Weights of a small GPT-style language model, trained from scratch on English Wikipedia.
Size: width 64, vocabulary 2048.
Architecture: RMSNorm before each block, rotary positions, no biases in attention or MLP, normalized queries and keys, gated attention, capped logits.
Training: a variant of Muon for these matrices, 104M tokens, 6415 steps.
Each number is 128 + 24 x the weight over the matrix's rms, rounded and kept within 0 to 255. Layers, rows and columns count from 0. Numbers have three digits each.

# up: layer 13 MLP up, 192x64, rms 0.503, rows 108-154, columns 0-63
# down: layer 13 MLP down (transposed), 192x64, rms 0.289, rows 108-153, columns 0-63
up108:170077130118072102123126157113149115133106141121138147092143130150150082098131144144108151150125086140181151147156134106125121145101089183114189161103159158116120119145145119111148110106120137
down108:143145187130170110174139133109108067169159168117088122111141133114133134175146123110147189167086119146142079123121151132116105147139121138145126094121120142166144133102116131130132085093138110
up109:076090108095110116132113136118135118115097141175142113078124145121134139119148076146162137165109137172099123130121144145102095145170104113148152143122116136104146132113146085166067149133109138
down109:162143101162145141104100137120150125163081102102158142150110073123121167144154124108120115137093137121114153071139130143102120131113148103107112131160167124141146121156111131171140146153155117
up110:151156147125089130151142130100139136156147116154107090088139108118112127121147141128141134133155087175099112112156142117108193163142117117091120076123156121094146138154098112178143098143120142
down110:138145153078134170148117197109146138096092142175115156089134110156098133130118132127046155149126112164132133108151105150139132116143132135102155123125110108133166145139121152082144112161138125
up111:092116121103105118108143101097096192095135106138126147116165115165107118122123116104123092092119113123101147094100105106103136123129134109122109102116123109105184128118123140101123119124103166
down111:120134105132096114150115166120127103153146177156124110096079185146132123134112150161125158123115120133151124119172129153121125136127144155121114084165114098122133129107144120137120110115151138
up112:135123123147146127092151099071064104100120156157128132111139125059132135151161120147131147111122098112163143168133108105129103097126131110161141165164148095119099146167147144110099088099136148
down112:134144139081109109180149133129120131159133125149100119161082108138146153125117127143081154158083149131161132100104113093116102070131093119131140149117124090147136152113153120145158123123120078
up113:145146119149136130138136110161161119105134100159088121132086148110106115135138128097118089143110109104112177158117145140157129128069144126102099115128144130133096112114113115110093116123132153
down113:145123087117100111124126119107119110136127179115069122106110136119134102131145143117112173120147141104151125098134128110153103132133107180126149116138145163150137118155142138125133122077131139
up114:118105167141158164108183125155123100116131090167162121107141102115111137101122140130084152125134104135155121170140114140152110126101132141126140157123107064171095134110100118131130124125118159
down114:124138180118130170140141096110154136154144112121166132094155135126111113143192152176143144125097109132111125111154117176149131159111134140108088089163149110188136115136153136148115124123127151
up115:137117126165110138110100081102126132122152147144120102093133105097129128089116107105136102135138121145151115152089138151128109129199154086190095153110130134118120123123109098142182086141118089
down115:126169078116141101118111092137102128132124144067111096107164111122102097089147146143138116125087135108153149159118097143171135131161117128104128145102148096130148090133094123134075131114118114
up116:166140162090120106121134111099146153105145173133120104123142100117130115098146120130162114152142124142126110155121139156130084140136135145138159105127075172145083140076155135125151118145164141
down116:119109133076146119090114125140114098091103106136085110143115143096114145130112149150103134131137172098133124140092093141119147114093107116121153159144094157139113145112151153168119101114132114
up117:106163147163135155070129149108115141108153151101140174162128140095096169101182145126132109131115156090166124121140104129117095099079160145158112149130142141116107109130108174128134146133148128
down117:160164091144128133134107125154129109102104129133188162143116141136152084126133138148135185117185103148114161110148142127112105145141090116128142133116131142129117150113134155102140151116167170
up118:132116148139125092084098126095154089141113124097121143140165124109129127133113116067127105066124122128129172105130113080155120161153092118188158160174158142092111120125137131137123136135118102
down118:131103117089154131187150094143131109113102115112106126152090157156153097135119192104148152130106124131124140132138153133157125139123164090133118143146129112159158158120095152123128124061157106
up119:143116119117118105150130139100178110136128144077122128115143150124120165095150117114121113126132086094108121105136105123123064140119142110106174147118185143134130129137141098126147111104136166
down119:175141110135144100092147125112140134126122121113128126150141108109119133124132128123139127143111123153168103123138099094153107105133100084152134132143143172093111070142110120104172114150109164
up120:105097115133120111110152127141135131104136143132122130129146122116128094128124182132160149094129133181152109108152105121132107121159106145119136089137135116159100124108087170175125125177127142
down120:096109136107147164121157139120132114137143100118082146154110138135141108092101137182124138114117125129148116120135072153148129139114111106158132156144142098168144136126125173101121120180112135
up121:113144153123121170088154160120109137161127144105169124125127100112148155135155132130069071154166123109125101138124133114109128134104146107146169139123095111137116161094150140142111141125156144
down121:114134143125093117077082103128140099119104138149089119121147084162126149101103108137119116128128108139115109094134140122154115099113124152104151133094130129122132120187163099148081117135133117
up122:135164177128142138072153146154089161157173154101121125111129135119141148116103132092101110146145158151152161146150123143091112126087104125085132111146096104126138131135110116157107112170121136
down122:116110119118076132132129151147143107124132111091101174158131166134152115133064106193138131108172142109099165133161148134129127133128142147150145134133116070145116137146120127089115120091120103
up123:090091119176100137091137159102166114127109125154134129070129144117130101096149138168123111127151155131111141104155125090100115125083136115136129083143150116110141163136148131126155123133142139
down123:101157147146113138096158115125125144146164160147118115172171155164114109132175124127125143129142162145091168132166127147127161149135132097147118132121072134109111159140152157148110131068173145
up124:128097135128103110135147130145105113134173114125126141114099117074133132123133119106152130100109149136108108138185172130113121099113090153157135147143105141101144151101124120101138126131182152
down124:097139115126140125143139113139140095098109154160165153161137137159132108126129135088138159127107143105147126157141082116129144116157174113114130130107103107129160102093123103112128142125084121
up125:143138161125140095098114126156154122139154109131094114071153114106119131149088124140104121111122130113141130108156078117120085111118145131092114153110163121147117157115122148160130103129099140
down125:129098113146106146145168132144091102167137147129088123166121086131095132125146115138130095122157135142114192142105182118096153156158132120132151124122096146111126109145157141137130160158131146
up126:132182167162118082114138107132160133136097136068170112128111156170113133137145113104128145126149107133148141102125126162132157136146101147141120127143152120112097137122127209149148128137126133
down126:134072133149117170119132140122091088101179127172113133135132128140139127106125119128120164136137181161129105104147125091112192085145099102156098145172129084146143104139125136148146161117092121
up127:153114144159125094159102106152159109119161155108136107160095116125124105131138083113110148182071156091143128121169142130115111139112114151157123179074142103137168162162115118183117124168115146
down127:123082124127110139142102150146109112152111137119070089104145149161147133123103151141127169126028095107185130131145145109140102097111137147110147142123147111112155134104113127162122094121124126
up128:162099178158135132108127160142137148144153179125101178070188117123124156135112115090157113120134129128143122090110117155096134143146153130120102137102156151140107110118105124146126099145104155
down128:119102143141122134140115183152172131141121184152116176152145102149124102157125091127141127146104122130135154124094099119140102154141119108150138133146123179103109101104096178148121166147105118
up129:142134138073103101123139069116160110085120134148148155109145150158125156150133127136114109141158089121107158129108124144156153102143084135125152148125125131164159118125116157131132166156132180
down129:106119175154097113127129127134108121161115121109121116145107128122152141096158090165117082105122122156130176132145097107134144087111148147143139164158151144133112104151113161157171139178148102
up130:185114165091155136158147122109102111089137138137141130126171174133116131102139112163098119185122138096126140136142118076152105130140149102167131132124155120103129130091151116161123114166149142
down130:134134082176152125107160095123155147109112119143167142090141127133143084115116143085160145112133150132148103096116125122089138184106125148177125129101079138159114125117091140139127181105098150
up131:137142157127148086107137138136115101124124148155091123116146116139102112148132135133083168168162115142127149125115181098154082105134152078105163101164137125117127088128104077093104147118171168
down131:120139129096164125123156104089087141134151150100202118146115125104105108171134151162092130154110138115120088159134162138145113106143118181183123146151135147142119090155139095082128141151146129
up132:126104112145135132091106147111125111147105130112131120120165114137135177161111140134141162172153122101125106117143133147133130096120160082116161127097121098119113130135129150109140133162119095
down132:141141129105137160146120116146134127119159140133158087118107121130124128120150112124145134121049129184148118154116155102160126150143119136120162092108124112122108134126122107157150128085098133
up133:150131134132141105148175141156159122163117152129139170148154123102124129112156106153165133154137110131125159110165177151112182126141104087155091096071121130143144073100121076096129114150053158
down133:162172123132105122100150140170135132142098097172106155179139125109084180140116107121114133115134176107152151148152164128141132121125079143156116150141111111105103143121172164131162150096116135
up134:126152096146102114112192138153133128117092111122144127157149109171174109107175153116146159115131134147128134129187115122089149150073109085129173155128128110092151133119105085128141082109112131
down134:165117135141158105138171129108137119159111133079097167079131111120114103139118124097080145146052141126148084131152105141104109146104133114105131121088161145130119113138100175132140113128127155
up135:098132110144097129119151097148133116096109130122116114121131127124161125094076140107149108095088129072093152157097144132152202180130126159103123134150135159129124145121104128128096159122137164
down135:163171092130158160139109131127138095122107158122086125152094086152129098126099141134136138138201162111111107136126114162170108116126147082119098109105113146121105086126110107126153153107154131
up136:124121123140159159118126135102098115146103157086118125157104104135151135118112146133089160151121143107158148191112138115104122130131120160151083141108120165100142098149096144143128136135104132
down136:110110169146144125116114100115123137116120134117105154087092147142120163113125143166138167135132141113109122129122143085095098148165172126128122133121136125165139113192128136112101147098117149
up137:072100122115103153113162159134108158122154134121148131103105106115138145139100112035138118109110142128121121093117112134156116098118094143158100124123150110166116131141112110098100127152123155
down137:091138136111126146094146148157123131101159160091140118119159124095171101130128127095101102110128138137182133112144108136162145106136118099130145138155118102127143097164109124098133144128134103
up138:140103135119103107103120142118128120103110109145132159137109077132180089161141176107157114187121114099113181160139132171165115159156168094083154090097109127110153134127115121187093091135111172
down138:074131197101120160104107115142120176155114156084083126125137159137123170131154143141184131116128144099160159142138125138143165154117134104122127133170196105119118143163134139150100148137121136
up139:150162154143111127146114162088109117132114148129116128138063117117193161135103111145161129081173124106108128166095139111093125118139179154118094088107135150128113122128124112111125082159089145
down139:110153140149097172140068125104178145105166141130134193168147141115115105101108120150144142123109122135082128134096134097131156111159104143158144110134129160102166106129111156148105127110125103
up140:136152154127134151127128084159138121128089106074140107129146121152120169161100155150115135129168105136112128133143101132117138098115116136131162086138146156129171113110123145130129100121101134
down140:106141127082142115131083128132140163157123130134154139110111085143124140149120122084139114109189118145107107125136096129109130121149089130116110085133134117152114143127130124092182122140130171
up141:084152151156107110130113125090131107151134119137161126160156110127071110124121171127114128141098075120121156120100119093085136158163127143145109095125138131100136128167104142153132166120115119
down141:138125138127153132154145131095162137102108109119147112124128132100121128127168176144071081107127134071126076127136088135141144132150174099126139140168132099127119138121159115132104110122120164
up142:115158170167123178116151148107112122126091152096118114145138131087122135097129147156099169176106153144111112111153160102128143136058140117136070173185109106112135115140110137100132123127116108
down142:117105092121152107116086128146069099124132141112122112131144117114108074099167124119132136126133093064168138095141150157155097123145175142116218111127151167137130100127116120112154119158115119
up143:139128164105126153135177177134118134106098152136120174126101073119145163105121146148138177091125126107133187164151093120109084152107111127097116123098097153118109194080121153127147113136126127
down143:103106120150165126086100104139122128131105111122144159147173104118127112134132120102130134166158106140158122131154141069121155129112108139168088117140128106158197103137097087181146130112083126
up144:117107125109085112124122128105148092104115134122078080106125144130151115118158184122113141100118104107109139133132118161115119117091134125139156156139133139136125116146105107123138117158148138
down144:135126121118157139129133113134115106117138125102067137131099135111092116132159116101158149103115105098107157114133119111140108177155100111148143118160169134143132112138099138120148151131152167
up145:150122142079084149136131124090198085106155120108160129152144147144092133121138160134163127148099100100159181122156107131150170163171168087136139122133140143114114100142127154169140157165133135
down145:120160131110162132116128124126147148172138111113189170152145146091134111144147104093137090080152148061155125105123159117132115116162126157113117120149156155107102134136095097165129109126143164
up146:142110148132097132110128132129141091144088169100145141118107160182103118154086187127140156144147096069155156155141162131084111130123133176120134148116130137132081134131134126124104142156135115
down146:103077126161148102130139090137152147113161186120096127127111148146112148147141119118103108125083160166108195143120131100135100083122148134134116097120121140128120125155126143176132103142159135
up147:162105096158148149099104104141145115157121140099146115140131131082130182152179103127130113120089150119087113114085137121106168127113168085146141167130115117129169142137133137090113101137089160
down147:136102130086140126123078107134127077141161158102096088151098146070103120153121094176095128098103124128152106151102113175161139126129132120133078127148121102101113124131120154148066107107131137
up148:130138088155134093150181140155147128110122127097107140132102116115135154112149110091151127102126127158118073168098115143132107145135136153126144097089149184106092137099094115128150112128119141
down148:120121170165119144163153164149114141155145124125105113084140109098158112122137119102093110138075171120127174134099161130120134135163117169129127093114132139147117154144136104136137126150112141
up149:098146161155096083112115117104125139100113103128138176157097096122167139154154114092096125063171124149173138124164101107081161125145129116127088148111176152129160172098138099150043126121106144
down149:103119132160095125128082170120124152133168118141116134139115137140148131124120147152147136111078175140121103109116098073157157112141137123151124141121099158117158124132135137157092133060134078
up150:140156131143123092125185102134117153064137133120119150174133137082131136163153163132117140095120112136146132146088172111112124151117120084124127113165185124106139095141161091075075086083130160
down150:115133157121155106135151114133104129106098088106183172104130139095208156123143132151117113094118112062102127113124111123063114143110138129130131133164130075126118124166121095080139106063144116
up151:120098132180138098073149161097110135096125104111104069095150133131104105100107130122136099090126161122199091139154154168156095126161164119146072136163134121116127118132141137122090094137148142
down151:099122144118202112144086159141090115117153112139099122062145134096135115085151087132121051128115140166185104142136118168100154121127108105134141099141103075113119116114127136106096108131125143
up152:174164156126139140120148127149134134128149164157126132133145094122136124144125141108103148108149107118092136132126052115139126156146120145158089157101114113129168111065118095116105093095099116
down152:131150146159152137100130108154165119125148205094124140139123111127152110155110134140135105098140132140194169084171124115092168121167114121129146154099120130117139147167170142094114141105123107
up153:114060087138121098095118158092104162099109114114134154139154151148086093100124111140171109152146068159129140121152109128122144151108154124119098130147098151123155118150101095125134156157112152
down153:147106113134089109123099164080081135094107077117098163131097098183141119134163112161151122111121109119129108151126132152123138123127117135105119108117106142079194133130148089152110102112120135
up154:128113171136097129146117111091147106092141141089098132097159076111132135102129121078147129128101106137140143140115106128109120124109122119114129129114085133132132123163115099076106139135124111